config.yaml
optimizer: "muon_variant"
decay_shape: "linear"
train_tokens: 155900000
Each number is 500 + 50 x the weight over its row's rms, rounded and kept within 0 to 999. Layers, rows and columns count from 0. Numbers have three digits each. The size before them is the row's rms in percent of the matrix's.

# up: layer 2 MLP up, 768x192, rms 0.136, rows 657-756, columns 0-63
# down: layer 2 MLP down (transposed), 768x192, rms 0.133, rows 657-756, columns 0-63
up657 108:465469653545599570506454603540485437498591524471517524478458519449475533499450567545409491495503521517443496419542441511587524573376434490474429534493500500434518490510500448518459568490606519
down657 100:370507476464478551490551507450538567478545564520526457467485448553480505531552523505517481490477545481510554518500389542509558494528485456621493436411485512595581576426593509576455506458558467
up658 097:495651475478536453486441492443440552526525543487602505552450563541458525499523535487491496529530338471443525492520523553503499539470457453536510540517517464481438404470530436518542492530516478
down658 100:505480414511505432520491550508465439518476520505451613411432542550485487457629556520414400540451504472474502563475482514491465523561516446457531482490487562496481435505474434531536497463501540
up659 099:601565617417469428433513447490424464525487462512488481490489502465521545561406548535498390512522479560524416500509392542440558388532442556444497401523496618494531459477465518517536586491363512
down659 095:469422481461435499466486563534533529458482533435544468574503515472425498497490503444571428558508426576519447456648428537476564491492530512501520455455596568512516522363519536517496487499481541
up660 091:600556534484524524503454540562516375460473383532530458483576501435494476470490512452578567374480603495481592487548399585442485544457563440571531490474497486512435431485454487527351574543564542
down660 088:454460532577497588442519485515460599457517462499495545463517496553495537508519441443472508497524497527483496616581599589497587412544620484583472474429488486525519601522469479483549479467478482
up661 101:432431621486624543504457559487392453501518430490523478495493473413555528427471525394500489546434530481518559487407495508483468504463585513534517505552536441476520430557482542473446504429442497
down661 098:596504584447417517527517559453495504439571508490486490511503437487476507519487549492549492521568482526600546492490522467491474445585438508481521495440395495560508505525597508505600454515510550
up662 096:463421485521491523470489461509570541543490460542483438515462544566494465558522594486509526513488461562551444498416470544556432417593491439525576584378445486499531439432529515500556508461464481
down662 092:440477544531498444527415518520472494505575599499531524432545466507478490476553546520578557463458559444485551524433476428481452521483489528525497474525447471469531485529464542458454576504501445
up663 097:537470430496503468604564471593399433590537496477472508451513548449505544493539469451378537426539493529418468471516519500477468535491495477441446559514530503554517526401433583384587533504530480
down663 096:508473586422487521494493507501559534420443569465504551494526451522602516464480507564428535537514485489512435497603465435566553470418452514490534523495637498514491523525531381578478440437460492
up664 101:451494487519479544503465484551461554474488459562498528470533503521471480484551509536422471576551484499501450522523454368498539556468559507451456522487474524485495508412501542567517505432441526
down664 107:464580464441522420423514548437524536562509546557493477545456608525476464612452483621576460413520533457539473486510473578424461563513535565560537491489522491465531516538438522453553448510519614
up665 090:387517499499503467495470471475550492576487473504566588460569457543595514499495546422528484530501584563516416501446468461545468556502393473461399640400583478449519549507494471473478453483478450
down665 096:535482528537459486492481491430529503415524523461509515524522591535426512508614594586469470503579509481471511397571566445477495386526456437563521442515505534427491492521437528585459473544485530
up666 103:570436469494580549507502456496456534548491529512538463536521555479573592462542499440486520453440403507537469431492443503502557491378582464464509491520467458499475458430533487547457485571393527
down666 106:526591458500545555614487544479425556478532520528519447466473606601509485489538500423483552506459566483610528539543510466490510414372500471506509535554534553503530503545428548520430492526475479
up667 102:458540551518500513452451577495481567492468456521417519487551312397543506475397470490450538533477555545510497470530459452537491595495443494502516527461455451575510636538503525468478539442457536
down667 100:565492452498506484496455507554501425534494441555608509465552499469537457491594615613500479465427582473520511495532454457449439518562539435401375636482391518477448503520597513521459476395519551
up668 103:427514425489470551470610474538451409530517395435512527442466414575412604452490592418412510556501569492584662516453531449464489532523434437537563533475530492549446575495530467502475488496550492
down668 110:550564526406485367548580504441445470481577493410480468585464476487522550511473497530512506499470521571530581532562445465466524632475487535571568512553498544534592573535503521385442507466447580
up669 100:464437529488521458531448502389553561400502477553509487542431497481488414424557568479556528418587512540480480466474448542445459395541483490513407461505461500476450531501512474452523412514518495
down669 104:516405511512575433548577542588454584562526472520609492434429627420490607463479543484511527470496460411530516564563522492446510527459484531484483459409531477524555462321477484403489461471525511
up670 085:501518627559476477452417536576511597476424509566521553492450459568526568473527483623566500488471527560531420573466455457548488519528561527499450564461498531487511514471525527566520451520442505
down670 087:471500532460554567505522406483524427433570529439467530571548482486563518520561507505463445430544555574486527578492523513481471455556437444514499479491577453405516515492436645540526494425543587
up671 089:429515398530584608456538507587493545432454521478506432487439467490483477451473506602574457452584534514376591532538461421547498527540540485495540551560576504428478476435496447554550479466544572
down671 083:408465488505491458468641474446462448587502558519448471524497514500506528573501437500503584515479472478615548453437532505526552610452496513478445534397492524507484580426512531502486501385463450
up672 096:511623612488519384527399460458539565496412408393431470483443443571592452462586472547458539452482464542672493502443564507461510542549507538561453498589492548517486569544518466552493513478540487
down672 093:502454517497508553614536545584460500577583464489528489557526495494522437538492509527507508510454497510457492520574567526442437540540467497491436486455425455541491549491476493408538443476479434
up673 097:524484497473474451563594567438503504556456530422646516519410426587454463494494596415531466480506478452408433560471413471544434462519530536493483482523562440471534518591484497542548446458535535
down673 091:544521508405486520491490529535527515612562487473507484462546574487574523474474487462511495447582511510453535507420552515614419550537495421604510492483541490526561478486412446463509498565502495
up674 099:418474520485457452447492435529528521490553477433461523536466486480435516575544479513477484550567562488498502615553492502564561523451347585521539581468602484586544557543475495501483510577454454
down674 104:408404458461565451532515469551538501524512517615429492498483564424435495485486476536538631487459440558467556390498511481445588529440556545557458504510428459542557566451566560503554516462446550
up675 111:401509507434588553447436486588446491477544464552399441517394519572469387626520514444452553440482530515507486462469524485535538558486561580457570471504425486512590468473477562382511406504489469
down675 101:433432449383548506547470491488424411466507521587531439364520495517541392468411501442500614528550504496515520540614495440520545531499511491521561507460524424487506484440507570470578545519498521
up676 095:517618428533526504502452548454480518550541554418470493493521455534444596502487529512467609451449532472420545524414462369496486424471395432490497575541532574482461381549516549540446520520480651
down676 093:502490509435389453532485487422496427428485504529387503506610499589460565422492467507499604558451562406528428471469536612485438543518511468601498450556473528548490508425414432520504518465456505
up677 100:512450540527477529489523590558413536510544472418486436449524531470571463548513550507499478417562539544509505542448499433471607621501542560465523497477562515517484494545508556538484582573505582
down677 099:492420473501505508447494436525481482496604543545449507473421442515562430477593463527504489463530517521454477545456496481485448525469486490370567420596511607544535568536522578482406549446546522
up678 111:489483493478447530529482527547476534547486463502443480489529476409386542492468611499496501458431499590499523441563453580527591436419557508474559422488452556462502434512483373558471554523495338
down678 107:587440506422469606592408515481464561504526424444577493437519507604466501494470413452515463555585437492579491519515536442501477505560517465597427479415428511578456500456461533520545513622472504
up679 096:456457503530529497552461431552482548521548513495448462396520453510414537439434528536554485573501515410485448462493571448392510479517476515416528458449512506588584544520522477450538455522444487
down679 091:492543516452413513517512546509571523529498555465523482594527495455463498567544500441505421464411553543482566552456557519482544408588506408426520525559419524497524519529451470491463470535543446
up680 091:513600452553373478504522488515459488540455456533497531381535447482469525532488515601473564489508431470540534489394428455540467522466492509643454492518561577414542468495453520502442556521494549
down680 100:442545457544611439466559518471484610426607483529481447448501446419502425544452449430485484414498528509524447465530461418360578418551443510531486543387437470479478512554512417496501558468448553
up681 087:499504579494512496447579503581446618426534475511435523473459302534554572496533510479534415458537448493451418483426467444460468511499506513518520583509478481403537575443497525567600559577496486
down681 090:471473576384450471546534471489481583413525507544448444527551543544563482540474529523481478473531502508558426552521528455484473559498490431465438433566498504529500462459523479454407420487559442
up682 092:519524475525572560535467549434448548530555629431453483492488519488516541591464568459576360536453466504511467500494504551464521562467570478596579491519476443531582554460515553476516476518439531
down682 093:358522446473417481503548478438490485510524525563476591547595533433542481456451388455464474559457574558463543392541582507513398445446483566462471545551502488537492555489516422560536493531507471
up683 098:423531539444472532546405438483526438499466482475418502575535515475497492436403410434569535582541422432505631428491553432490452494497445469516536483516531546430480498526578493533491479540483439
down683 099:513521533493520531527572586514497552535430492458526588461572482405524482521485560513516439528450484447427554420532635435439502419497549469397440509520524549506585603513472581470427363465476493
up684 102:439516506416486469540540479408498452484409528500546455445389471527524571478471491523513605445572470560518533474520504471519494617443555431596508482541448444560498448569511525505470487424498398
down684 096:484556581492448465483521488473585472462461518479521462534573413477533467472551541463436438544492502555538448454516477439448540498552464598509625480462529495436511477410440524526462588502488497
up685 100:512469448491512622553418442485470471461460541624505415441458564563457531613410498460543521453550466431475510467561546519549463534560497472519520478438481461470498502520466498432518438442546437
down685 105:567515502520509460446431527510493456486561485426511481481539473565480475511535521488534522396523478456447479613602509545533489587409437500568515492533478569512506453479466523540441341550559506
up686 098:566482544551559514560424331483578429457569492481500540527517518520471494507423559522592412469471449480414488488517505525558490513527503512580517421561418554545525441539507491517393472478506560
down686 098:570521497436529414399615546557493527535511519481493515526477574522491573457491610442454595497476462457520505507509494508427485466559522489501529501549481467437515515528405455442490558527621508
up687 100:463588542555511530505499499521495623609489610516470473471377590528522570561455439504502520477516435433448524477445472514482548511476402513492495510524629539413488487497577449629572482434508495
down687 087:484544473437488457541586470439584598532560491548501545445509495487486518556589496450482503525532505513449486444508466483507492397439502512679490460437431584495426496482534472515497513442543581
up688 089:502499571524486563417524527539496493522518514565484506440486443508404447485503594442452524396521520433473505553487405497571472459479441492477445480544478517521512573400504541522476483558487529
down688 095:489482477505526441487518469549478398520488486472481580455608466430559526470425445542553501430507496505531486476511502557414468437433455553528564510492421513507529505574459531514464511528510445
up689 091:441429559407481550491467468449574515453495516482483594465537556536536545553497539535524594565501468500503421485459460451536493510498472470485382514561507490451460528526482600583400435521507462
down689 089:554559536571561566477531533567506492520491491590519520465507537437330452493526497379412508505463452377545453503578486512431511568512503536467462447479482506423499452460453507471542564492454582
up690 105:578428472439460478469485491566452471517446538518486536524514447480463451540476474450465563613553532518489527427446592533468534611491369542502563485449481429493507491490460451456454446514442552
down690 103:530536515466558513486485492557461470482541621550518476566510516554580504501546535495532519378487506492545527405522509419477529484511401491502483518406532595497402541483519528469428534438535468
up691 095:490498576468462493442549474515468561499433496432576522555531445446578530492459500569520422491438469493484550475456519538559557549621478489458470535553584358478494456505463482438517519495393491
down691 097:618580429458509500539600444481544461401484602492431547499503439505379511525422388525527620511453493447512424562421429453494487504491636534543473530488448456514516507531470594489478562505508544
up692 098:354544417485428480442472466459494538508526437544576486472427517513548588527398464449498531507450502476517395423544432510573409434455563516434571515481619491576486539482463533424455502518538545
down692 105:409491570405424392498392490452521481510569607528412460608523509472497603566422480526461525486468449469430495517584482650576472463489563565439524486461524496498547485516427559538501483539477488
up693 102:427405508415531500493490617536568524544509587453547549453402559514446437448507466467551557433566558495411484455497526485512455451544444517569441470476513496578461471496426477574535500529567501
down693 105:524442469470442483488459531462421529530555550521476475511395585504496542508471440513556461511540483469476479420491499464485510562549524514453422481501504562483553457405470462442517568535497512
up694 096:503606495502440594546508472482506522524596592565592481484543511530512590442414499502550483419473497497518484486560503480506534474443492401539482394503415536480445470456590397458517510402541489
down694 090:504498532487445470591410531544398526496501512486475538483515541500512502531500489511518457455492490561472548609546453471405459486498534504602438531574503578494484441529511509533437468536446601
up695 095:639519519553532408434508453612538469558373539516500537559480530547495558532529491527543491495542407513496506546578455501453507440554487482439530565550414542439477540478585512446420463517538460
down695 093:498535549517518438408419538449598500402487470468491442530502491521450436502482466481510476529441539514476511451551524485504458464549554491527551529532467487508524497567493420519487504545507539
up696 094:511538531522556509608484513489494577450451490512518462594506580551503463591613397492456529499425477505412508478524454538495443541513437434540553500538582473594532449544510410490498521517465537
down696 092:432491513569444517516452438469461521480493459568457466483459476511484545385470478512472492515472524469549525472410502530515514508530454592512541435475462476418541452412576568498483567475440554
up697 110:484492521428488493448434442543505504368452490571477474483502529526523515529486490629470558514542456521473595563411445475505500533519393406504596555507526443520505498512464552508454480478604487
down697 112:608533520449502576519480514476532455500485472567551463471537580391516506458538475509527577535465446551431466621454480607506486499404455532532530449474567594459561582527513506508534399550544463
up698 099:562478468572409484572464473446580488451429539496475605476548471453486461528481493537509520531494519521503444451485526473434532540531538504444556485489473532568474512487467447576513512492484395
down698 106:513496410463559574444538496454530474502632501441535608439551485475430506536483572418508441501469446441463574580478597507442475487535564459539493487515519585543551426531383540493512578567437480
up699 102:540428525545607483524558553520464458524419494484566458537558447483532525517496508474503515486509478423441480492446598408531431482514478505453496486613587475425485530428416423450467462516454567
down699 100:478373491530507561583565467492527444476515514479552518469516477487536487425536575399569486482415464460478485519596539507492468514555513499560526440445450456434558488494452480510579453543395434
up700 092:445466524478519514408584446440474559506488432526557508493488505543513516525562501604507548412482470580470534569501497560599505504494548447500473464445459449491427380469409415454410486504495477
down700 088:579503496504486488545387523492573505498503557517465551441526469469509478571444565447475514479426481362563442441458481424498408427453538507379519528557472584458479471511520607504515526543478538
up701 098:469529496544495517504572433565478501443480486504517460534396476527455485500515533531491479492455514552541484455459555445537576477400518581532495498533569476505439559496417460543487463460383473
down701 095:573468596514543571445424575450510492504513469490538502579515519520583488480432527418500539489595420436463436495504621482432477580552433504505468449542437544475540562512521522421428485398519528
up702 106:569481463490489427478519534555463433524452508492525440450499498489422484476602563465518479429529456541440540576464524463530473566533495492494539480491483476580542529517633452523355453502527502
down702 112:436475519484593522472447526557491566530517497470508530503510469488471499409435509405538475443521516407434540566556507511469533408461386461425527500507541429540555541476553487494557464611559481
up703 096:509402494531535468417544529447514605486496578511422498522491460564482535504532441524482454495648550603483550594385535496460411448592484406410494512489490467467517423459478557512487522508423495
down703 100:545573453624522576448463462480413518474604583412427512567474445521496524455504520667522463577403513456476448454556536485588424483409450559484562493466553453555525418486511511540484482457579434
up704 103:575585492485515555546595476493474427447480528502511501504459513538551457478606437520501423583571466475489589442471490433501484441445432475561561563492470463539477548520516511515459448546535529
down704 106:463513507474444546534515526501555473559482545502424518533489541525558531573564549551416586482562461491509385495486530455453478516510517496479479539538415525507491468479415507514471424602526564
up705 088:444545465509547446498554525663546495424423592484528480494427491521514569468446580471512509489409465504470451516490487441505528561483418438404509521440531540531524456526608552530543458529471502
down705 101:603502503511436459431555464475543555548491478524560432528530424551516619495426463507408565523464485456411461511539530482507441532513568520498472505451467531567487463418563385520514544405526577
up706 097:456497551480480602640418470489574516467525502504441478537451580469528520510527449490462540461467505533494458447478535466543513428456561515590379560521538531581455572490437520542495478439512487
down706 087:445486486525482439408520614604453529520481506496561479444564492500465515555479573543467560480471454465553499535461560557393600539522616544560489594463531550497427579528550560526461539440524490
up707 103:437478441537522459587547575582509434517553446432525551531537551504515509536482589494520407505507481531388565492554535476471563476561472517403553515473545527433532505419499501493531459547509474
down707 101:524529469541489542485487494495502481431547513488567520409538444466568521514542519481477434491487592551437498391426419533499416571520525533521437447578539506437568500437512575469392461574576410
up708 104:542480477547422530418517523517471462544485454465506560544356528514459508506417516507406470453640487527469396475481583474517634495520581535568516449530556454380493506525582468442431538488495612
down708 099:521504448475582471462490424432512570455538413425533536460514503514504474559409483460517623548457483476481469491544505589504403578462563521540587551486506480426551606538480416541506459489504562
up709 097:413468460430532543524521588506498461494469537548572478534531549494468519497526539478614651590476455481475464556477465474464527559459570474506448491558514439523383556407493492570469512419492426
down709 094:586581524500550437517461421400522520586568502477445459560504551546501419521491463515509464474430473478548417541545564568514486552475560514501488474461439553520538567555614515531512599564496441
up710 098:521537512582476539523516578546538489480465488568549581561498443471553580516469507351566473435477541528509542453517474498478464458494567396318508538516451563472474439409549466465502503550556485
down710 104:540494509485481552461482402469493595496504495479569478571567500476545480489501487547449460377579474474453489535448498523497433526546496509548508536440478495452529452593521499573527549507535532
up711 099:509506470531415564450505573482508562486532529493510412397548536457450360553605481518579598454455541587418491478456478483531501574403508538479563502438498464478486590502465505495566477489477502
down711 096:476484448512383474420462565537530497553434528425460511526554478531439491533479420526494486489464487506470517542524514497487515378512527534516478592461470559438508513570541498367520525574537542
up712 103:525590495515548419451559451492527498507506553448563433564506495409591458496481587482548548546444492450437421531429487522561450469480509518514585436463469502529528397535458513544515421497501527
down712 092:475456504461528593452561498506396477589528493512523470516420529524471469471425556495579550487480502538580559495420529507529532482377444427486546555557502527495542451492569517437508470444474525
up713 095:577452517553487464527495537496511500471489511514458486412428450481505397463587478445494468508489495482557494477495462432478565489419504517488542433537491466422455379467419577456470516503433573
down713 093:483383556575384534372492459483480507497595530494558407541498452528562450537616466491566541538480423508503488451581555464454519508569537447490492467525414476518430573468545545489515438504588482
up714 109:493433462521455549451488464618363474459490484455438516484332469603527511495450556547471452518544498470399535398475367484503443476509489515533486548537536495515552443444491526571573591535510502
down714 109:549474504439533515464530436535543575546458516560592504514578594550535534514479582469513614442477499469521597431543428493564486472418474431524517524524545496504571494425471548539492448517466523
up715 111:504414496490426468430483432580510510509485506576607518568413491566484496466468452376527519454499511524562524491498477480552471520504445449428535535484477485461413517583491474438520459541464569
down715 116:543532537461447527501507523517517551502469519567596506483467495468511498551454480385368512516505676470513479484597551429530538474480505503527458455498528505477428528491546482421532465495417530
up716 096:518487408472535537522451459546434595484527525435418413496497557578585505402483462518549521450607576404478571490496460499479517481443495471510455557517544455540438410518509498529483572503508531
down716 097:487548581420492505524433504511472473563503534457519460488495452509546509550444519495467457487489421532494522585552537514515536494576513457567426446433545565533421536503552574540456531574531449
up717 096:476549480505462515551549525483416527567521543428480530496542494496495496592489443493474558530527549478411453421553497605496550480470520425454541453449532350475526437518588551548524491421482590
down717 094:427484558468560380549477481552450578554513527446538472503480403561437527375529430475592498505373422539530561486428551470536502444444478455507508510505568513413524595547541542482546375534503431
up718 100:369543591540575562516447421465495403461452506466484482572567506538520511444433480528516564493525543529548543400517481493584413584445480498452446590392452516434414525554530515460527501528515468
down718 107:486479473510509396479525607438498543501524516534602512486503596542507492492502518600437413579443557496469469617402507489489524433520457526462469445483505492495508394606482566503545481600515607
up719 097:500500510543455565454440491509541455592494548491565604468518467466386538462468496589407449498481417415493487481466409596546492544552538452468452515454526566500557510457513379434552562586439471
down719 100:582539512486568395532466540444574529503535515549506536460457567573413562539523473449526520491433516541521408478479507410547536390502499513477507507551448538489459483472440522521425457528527478
up720 100:552526594567569542429421461515577489450495539508549433468493530499497524556419519484427570529504492514560599550511514443511647438596425496452505401517437442469561513462517531471447537449551553
down720 098:500535328471401535428516492491515475506553438448442513418497468513454491463463495600521476570452433538486414434509536559475564562444519480448576482498510486413535559491462548456518537505540515
up721 096:441514495575575546511487507467442441427468491490572501456508623515557476481461467428536460583470458578485501479437542524470525496531453463468477534517504544533564506558500486413506584473395484
down721 098:491504494432497441469575512577590514552524458469470538529527471489448500488474542500478483518431487388495485430535510493568467498447491492497458563549462408572471456510453504521502464426559449
up722 108:477625505436499545596526502469579455581558528491448490541486516579484523515596515550547504554549533500567576534504464428448462479524458426412460579532432587463445444505535465542571460461546526
down722 102:504453503508486546521501450539562525440487494437576565500508454535475492493431499412415585494525472488433474602458483435468528572533454458518522432427440516503524428542482516451585573527512456
up723 090:590603526537496540508431563412483474489494479503493551491418486494484615476476526605492562413521484493477531496422484485515546406414448435508473526469513497521511536617401476502624431513457480
down723 090:479455496491569518398586543596483564519540413521474418528599509476553396503472494469466512540457560516455457489476502544525490499486531560535454400490457440541483391469543523549399451448514555
up724 104:592515455492442500501401559469571482479578477467451446432450524513634607449527521570438600465513442535545497463515501510425496560605433565499581531547433600496518502511523485548447496615477638
down724 108:460554499512486486456475517539519447416515502455471545633512531545514499457484506405516559519555555632529575492488492504542528520541503548467500537449489489448471619549558527507516492513464345
up725 093:377476407561540527488420532511415551513466465476471528508459582557419592394549482579539480491578454503483484526500515493441503494505483497550483521447476499394481582561569544460589486509427453
down725 090:502498543358487505563489426438542427506562607473478480569594483481494621524568518457440570509430547370506477530516466501479526512460552490464467478464527505610471516452485490555478449568509506
up726 094:587465458452482489548477488501480462453480476484521511454527570544362419494600486569476437577564521504456490487461507555447427485536489470563496592535446508487486598440533422568468444540475519
down726 097:478518574500431466411574525473521515533496503460574493484571539468469545514526492444519447436474563478530430414490495423477575408440432564523554548572484523523596495437473573481431454395485523
up727 103:499536512568540517529513341514492533439570474482601552495549515506440503473602474508459540411536609548543469512490632534442443442627439544450471465469519531495486475462524471533505521476525585
down727 099:492449428403443506504421500530459463418452541557587583410458507479596474483488495525558583459502504466467469415563383509544491481469536496413498457561547378490550460485540490439426431508433477
up728 091:469505524553454412500463628535467493511414489447576466523571561549574470513484533498544481542488451435502464514500530452676553445443485523509556487394488437506561552520467454484491488431512530
down728 090:592450516486522553453571517509482550396537481506475517485455499442441516517490450463488574484486543460542485538527516531434545496435443544432420473498484405578503452466473549504465498558514558
up729 087:507544510589515468607451542491509396497495493555536537462589495573476516501463402510459449509498526525453501441565426482633490437450538516525522504517416469407449491480484463418587531515418513
down729 088:501422515373494504416484495477480568550599504512471473535471547422500412457494520446550493552518538583444515467351543504418517518505463448653503533451532476548595452539587516531490426404535493
up730 101:599508481484551443497533494522526522523527562405455390511447480490446485439513559534595482521456475542520397518452531483523477532584512577545474534478516523515645581514475494477410493412518588
down730 091:524458478510443527551517577513524473546465514598604544501582446495493508507450481537426449473523468607469658520478482493535493583526506433563444570439480499471540511508425539481593550570500517
up731 106:364477460467521436580522446526539508492488543510429509521437542472565544436514562409551548515431543586542515483511470476514471511605542535525557527416488520484471559544487419622520534515504462
down731 102:422452501489476556457512401548485541490561400446527500468421430518425464480605487526595436558478497528464487522545487463532522419593466366500456549431450444441433541465568565522567426537470546
up732 109:527515500550441560550454551459410493545552449489537451498564456510468488478472563506537548526453486521408569435479503554459590540555472529407588446548369473504558468442481481446544560451508544
down732 107:602513429532542428533588520432498490649466448512511536556579420500519515468463470499407559480458555555433421582419405432542489501557457556479437465541557438524438548508555583524467456517472481
up733 088:544496488591442491458492464535457539602540580380487562508515534433525503470517504580491437552553555514462383490467553496577428525545583490483462496518487583542462570513482455495481590592531480
down733 093:560486436505563547426541497372511493465504472565529423458487488445470534505505477395494593528424410398515603484568487493473544508509573515617467508577490483463506516477546532536469533489449576
up734 100:484474575508527507475554431574559491430641602432486532551505490550432476444468539443548525525523567570485442460682483399471524565526396483429459508476487442483425448475429498529528361458436449
down734 103:464389505461461554501523468506526448507466487480549547422531467508541438453594487542476722468548539439411520499581555405497487506480425523531484492576458523592524536488566548621509599502478570
up735 102:552453433567490468496444522518487509530466461470578551543475543571556434573538402559525427550560421517482583509500469568566502573458490411494524463566547533533410440484492476545530463495512487
down735 101:524540518568484441425538552536497430515465488551432556527518529554588391457534388529502551415491567534441603546473477383522448447519485576490445452483492486587537535491534485598444523491419443
up736 098:463419519554531435471454532538406495484551511517523532533492572562486445468456588382534508589528475485433498475471453549447537516524450572574541374535554496516479555509408572593548414567507465
down736 101:444493444400550534582499451472557426515544508551535476460421520493445507520445495533537469457549573429518540510445489435543574447567576357371434595436454459523450510490528589527415560456548588
up737 094:478477585618451407472446443541473521593556410445527508442538502474554570545416561498414520459560518489608403432540555525467483528527447484469512451528519511485443421463437530545489467502545489
down737 091:421577466488445584496547505493523454485438590607542600549524588459471467501467423543478510462446529459375629563448491497513506532496506499465469466512471494500548420564507493460460479547474447
up738 088:586551519526487556505604535610505495447553486533481455521446573473502572445497528455396434456457549483512467445506535472451521527429524527522523453530462493479452451574459498521530613537480461
down738 090:575581541514498430549489524432501502540523523538517561530518492453558503513502487472593505500552483507432572478529490482527415551488695480507470533548543520513555456396559512550472448532549567
up739 104:519498485536500494562653583544498420535569533397498413661474519514483559515509484574432609548506473474506495417413475432524454472461385524543499558506475446476481470447443492436390544534515505
down739 106:503567441498586541508509520512488600541519452460525442460494478534424409556469533430506548562475575490504517577468480549478473410503453537584533556570434570412482526580511441475535649495551486
up740 112:519444425590519362544443486517559380502474492522537547503479558521547485498527435580605551501539443570508508626465579482459498530522517530442512435459508448503430474558470557592485490570464493
down740 118:502458510555470485525609493515602448469486553514496552569503438455601515577535547508605552491480559451506506569521500513424506458535454485461456443586494444583483544562561482522420520493561489
up741 099:445538592603586559480448447559478487519402486479530551485500508428490480541436469494424564538540465515560560436418463578519417506552566500449516471451466561553486470495430552504417499485629577
down741 099:499524422429444511550441466360502488519470510505433562525513505523523535493450571513448484545383446430469458511459558513542560531500478510424533505610561548458486541510598570453529499511575468
up742 099:398584433523600564428525488477484518511518387543477424544506472508557559489442555432469504602501463585514553518520387527499519500547468435546582496447551439543568496488411527545466517465447570
down742 098:524447498546525525460534517526532558513528394455512482482582611488486540483562566548535446522491449488489483497468555532494533498550506573448492598426479459565467481490589502509554652498420455
up743 097:495469581514497615423429509515470451407479531517446570481434361519496540422451545576564471606507575444516529404474507467545520565515489498400560502471495461494547489515481467415570566470478547
down743 099:441430529452589509410584456476578574485488467433513526575470482534501519540480500537440589512560481515445432470477514433447451459554482485445533485476529443480502391573524589489574430529508496
up744 091:536570514479565544533549594410436485625428486374488596506466502547491572510440494512571523481538556473503513504520559406445406442546521518531421508493496417457469459588505485529525524543533545
down744 088:580496470500486399493507544473485521498534534541415461531462437552520425499574500397503534614462467538473479550408485575483519495556484544451523415548571554490538553455532539506598451462442461
up745 098:391491460477448494486464497519486547469477453473487492547543504587572455613428433508530496618514442449558554522521455461438509516450554497402570433466565571417546449561493505597445569517459597
down745 103:483491535404503346517604512457508497553545534413556454545566456393525464439504526432510506533433456497601528468469492540565520558508510486448441565507543598486626473493538581548476522492534475
up746 106:510520441496463453579472555484462568465550563511407498423478561487524527484569480493622462542625483535522458509497500404526395523521492563505578450430494448501443523569495500495457579517432532
down746 102:494507535517457519526476552575518505452496560489485532534473503517398483601534559531544539397397591490526614512427483495508499410438408573509443616433465590476534441497535587472421494451487585
up747 096:502522438527457563527464522504543522496538490546576474476520407504472592345473583500548452565505556538476470469432523508457507400458572513497477537450512483560529460432507577514545551490467388
down747 099:520501539496470498461509440514504510506532510533484474569564484437553510559462468601470490482574474471480457501583473561517425605528589381599525500499519450507547595494629524529533469495467583
up748 097:478508578533525511431477426547473507603467514435481511465472478587502523504544551506617525505496539487471527598561520567481423583503434550431481453394500495556480381432476522505516503462495430
down748 101:548513406453587574441492494375520450489552476455518395427434524422474460508503407601583458510532627549509396444480583491461474511504477503443615459526527510533456537493476517524441548535476477
up749 103:512538560458507525466506540500486539505489458421465455501507429479446505522564571483559493426577435500505402517444528454563386523462473550479482440529663443539467376451491478518477454591500477
down749 104:467538534511546425460608535513395442402511427425538480468529499524525471516417444541467486483465588471477428521535462503481481496456495430513552591477532451419485528444489452515499522466422543
up750 091:576427447521494583551563561499459498464525472551545503460486482530469440486518497516449451498448533504423370634533464523544415523497454549428541498495518475424468499490410447484517544451508476
down750 092:490500490527608569478502557530521378547526429477465523584565583489496480505495467545470502470520551397441450381473478484545430432449538416477503419501437560459507494550482566510532535507592598
up751 099:594448585548552440466409565454413500608500547520450516429575515530459515558551532471533513509522428517594545574442529401469465415503540465460517528520438494338473594516513466526455420535471569
down751 098:478535447504573496597482518466507423532501484492439514583570474416520569497495487571400525407452416554601493455576508466533421480500486547459455566518428493491454535499598538517526482447483525
up752 102:525514481480467557542596487486475404523628524491565526538561418379505518429438561555545475474433486459471451454519417425582550433553608448451466529478512483554517479545534441512473494623480438
down752 104:574473418508494469451530539424567552604520567437500496508470529456567513509499384466554505491519354500527569502486598519594501529565560477510535506450537510468499525535563495521541436446483411
up753 092:439568494545475461468508525587495475408504489532504502526447507515518482564508514572545565425494479486576373502440475459501463436673575530425551515491561427500517535558492493479527509585415617
down753 087:480515485478576531528566522469486509478440588482508455423434503501564483444492601603505544474560518564499503540497496495533596571512466385452539514472509452470423470650501529544486509452454518
up754 093:534556511537574576514483574551450524505449513438466436515484503512519508442512579557489416485393577514418496556480475515464605446487506541478502489519380532439525466427525585481564457503491447
down754 090:448467547502582397432489455525448531498481514565540558398556543518525412542420413473444579566556478575562589478398579460484447454463517484498496469544456450481552564457541486508465514527467499
up755 096:532555466419509492515506529520514485567475430469611444499450381516383473481504462457532532549585446471513470505482442530346444458420520424562513532523482438442459510585546514484475525443465513
down755 103:470456610426591522467508563436474531371523494582515512491501543565533518530416456515517525443486520430516589457503547582458462565418622513540460534507368569481509429496402474612450543495372458
up756 102:386604510484472492480491419554502511482491574536598462652455510495495583520534549484518487548520398511548454472562496559465538512456543573469573425445448516552555505471496474467462451444515502
down756 104:444511451499448473491395537526491444593519475587555405468568506474421627441448598565587545602459443484488460452525549518475557524495464465534516480486543432541558600532526470545509478463495570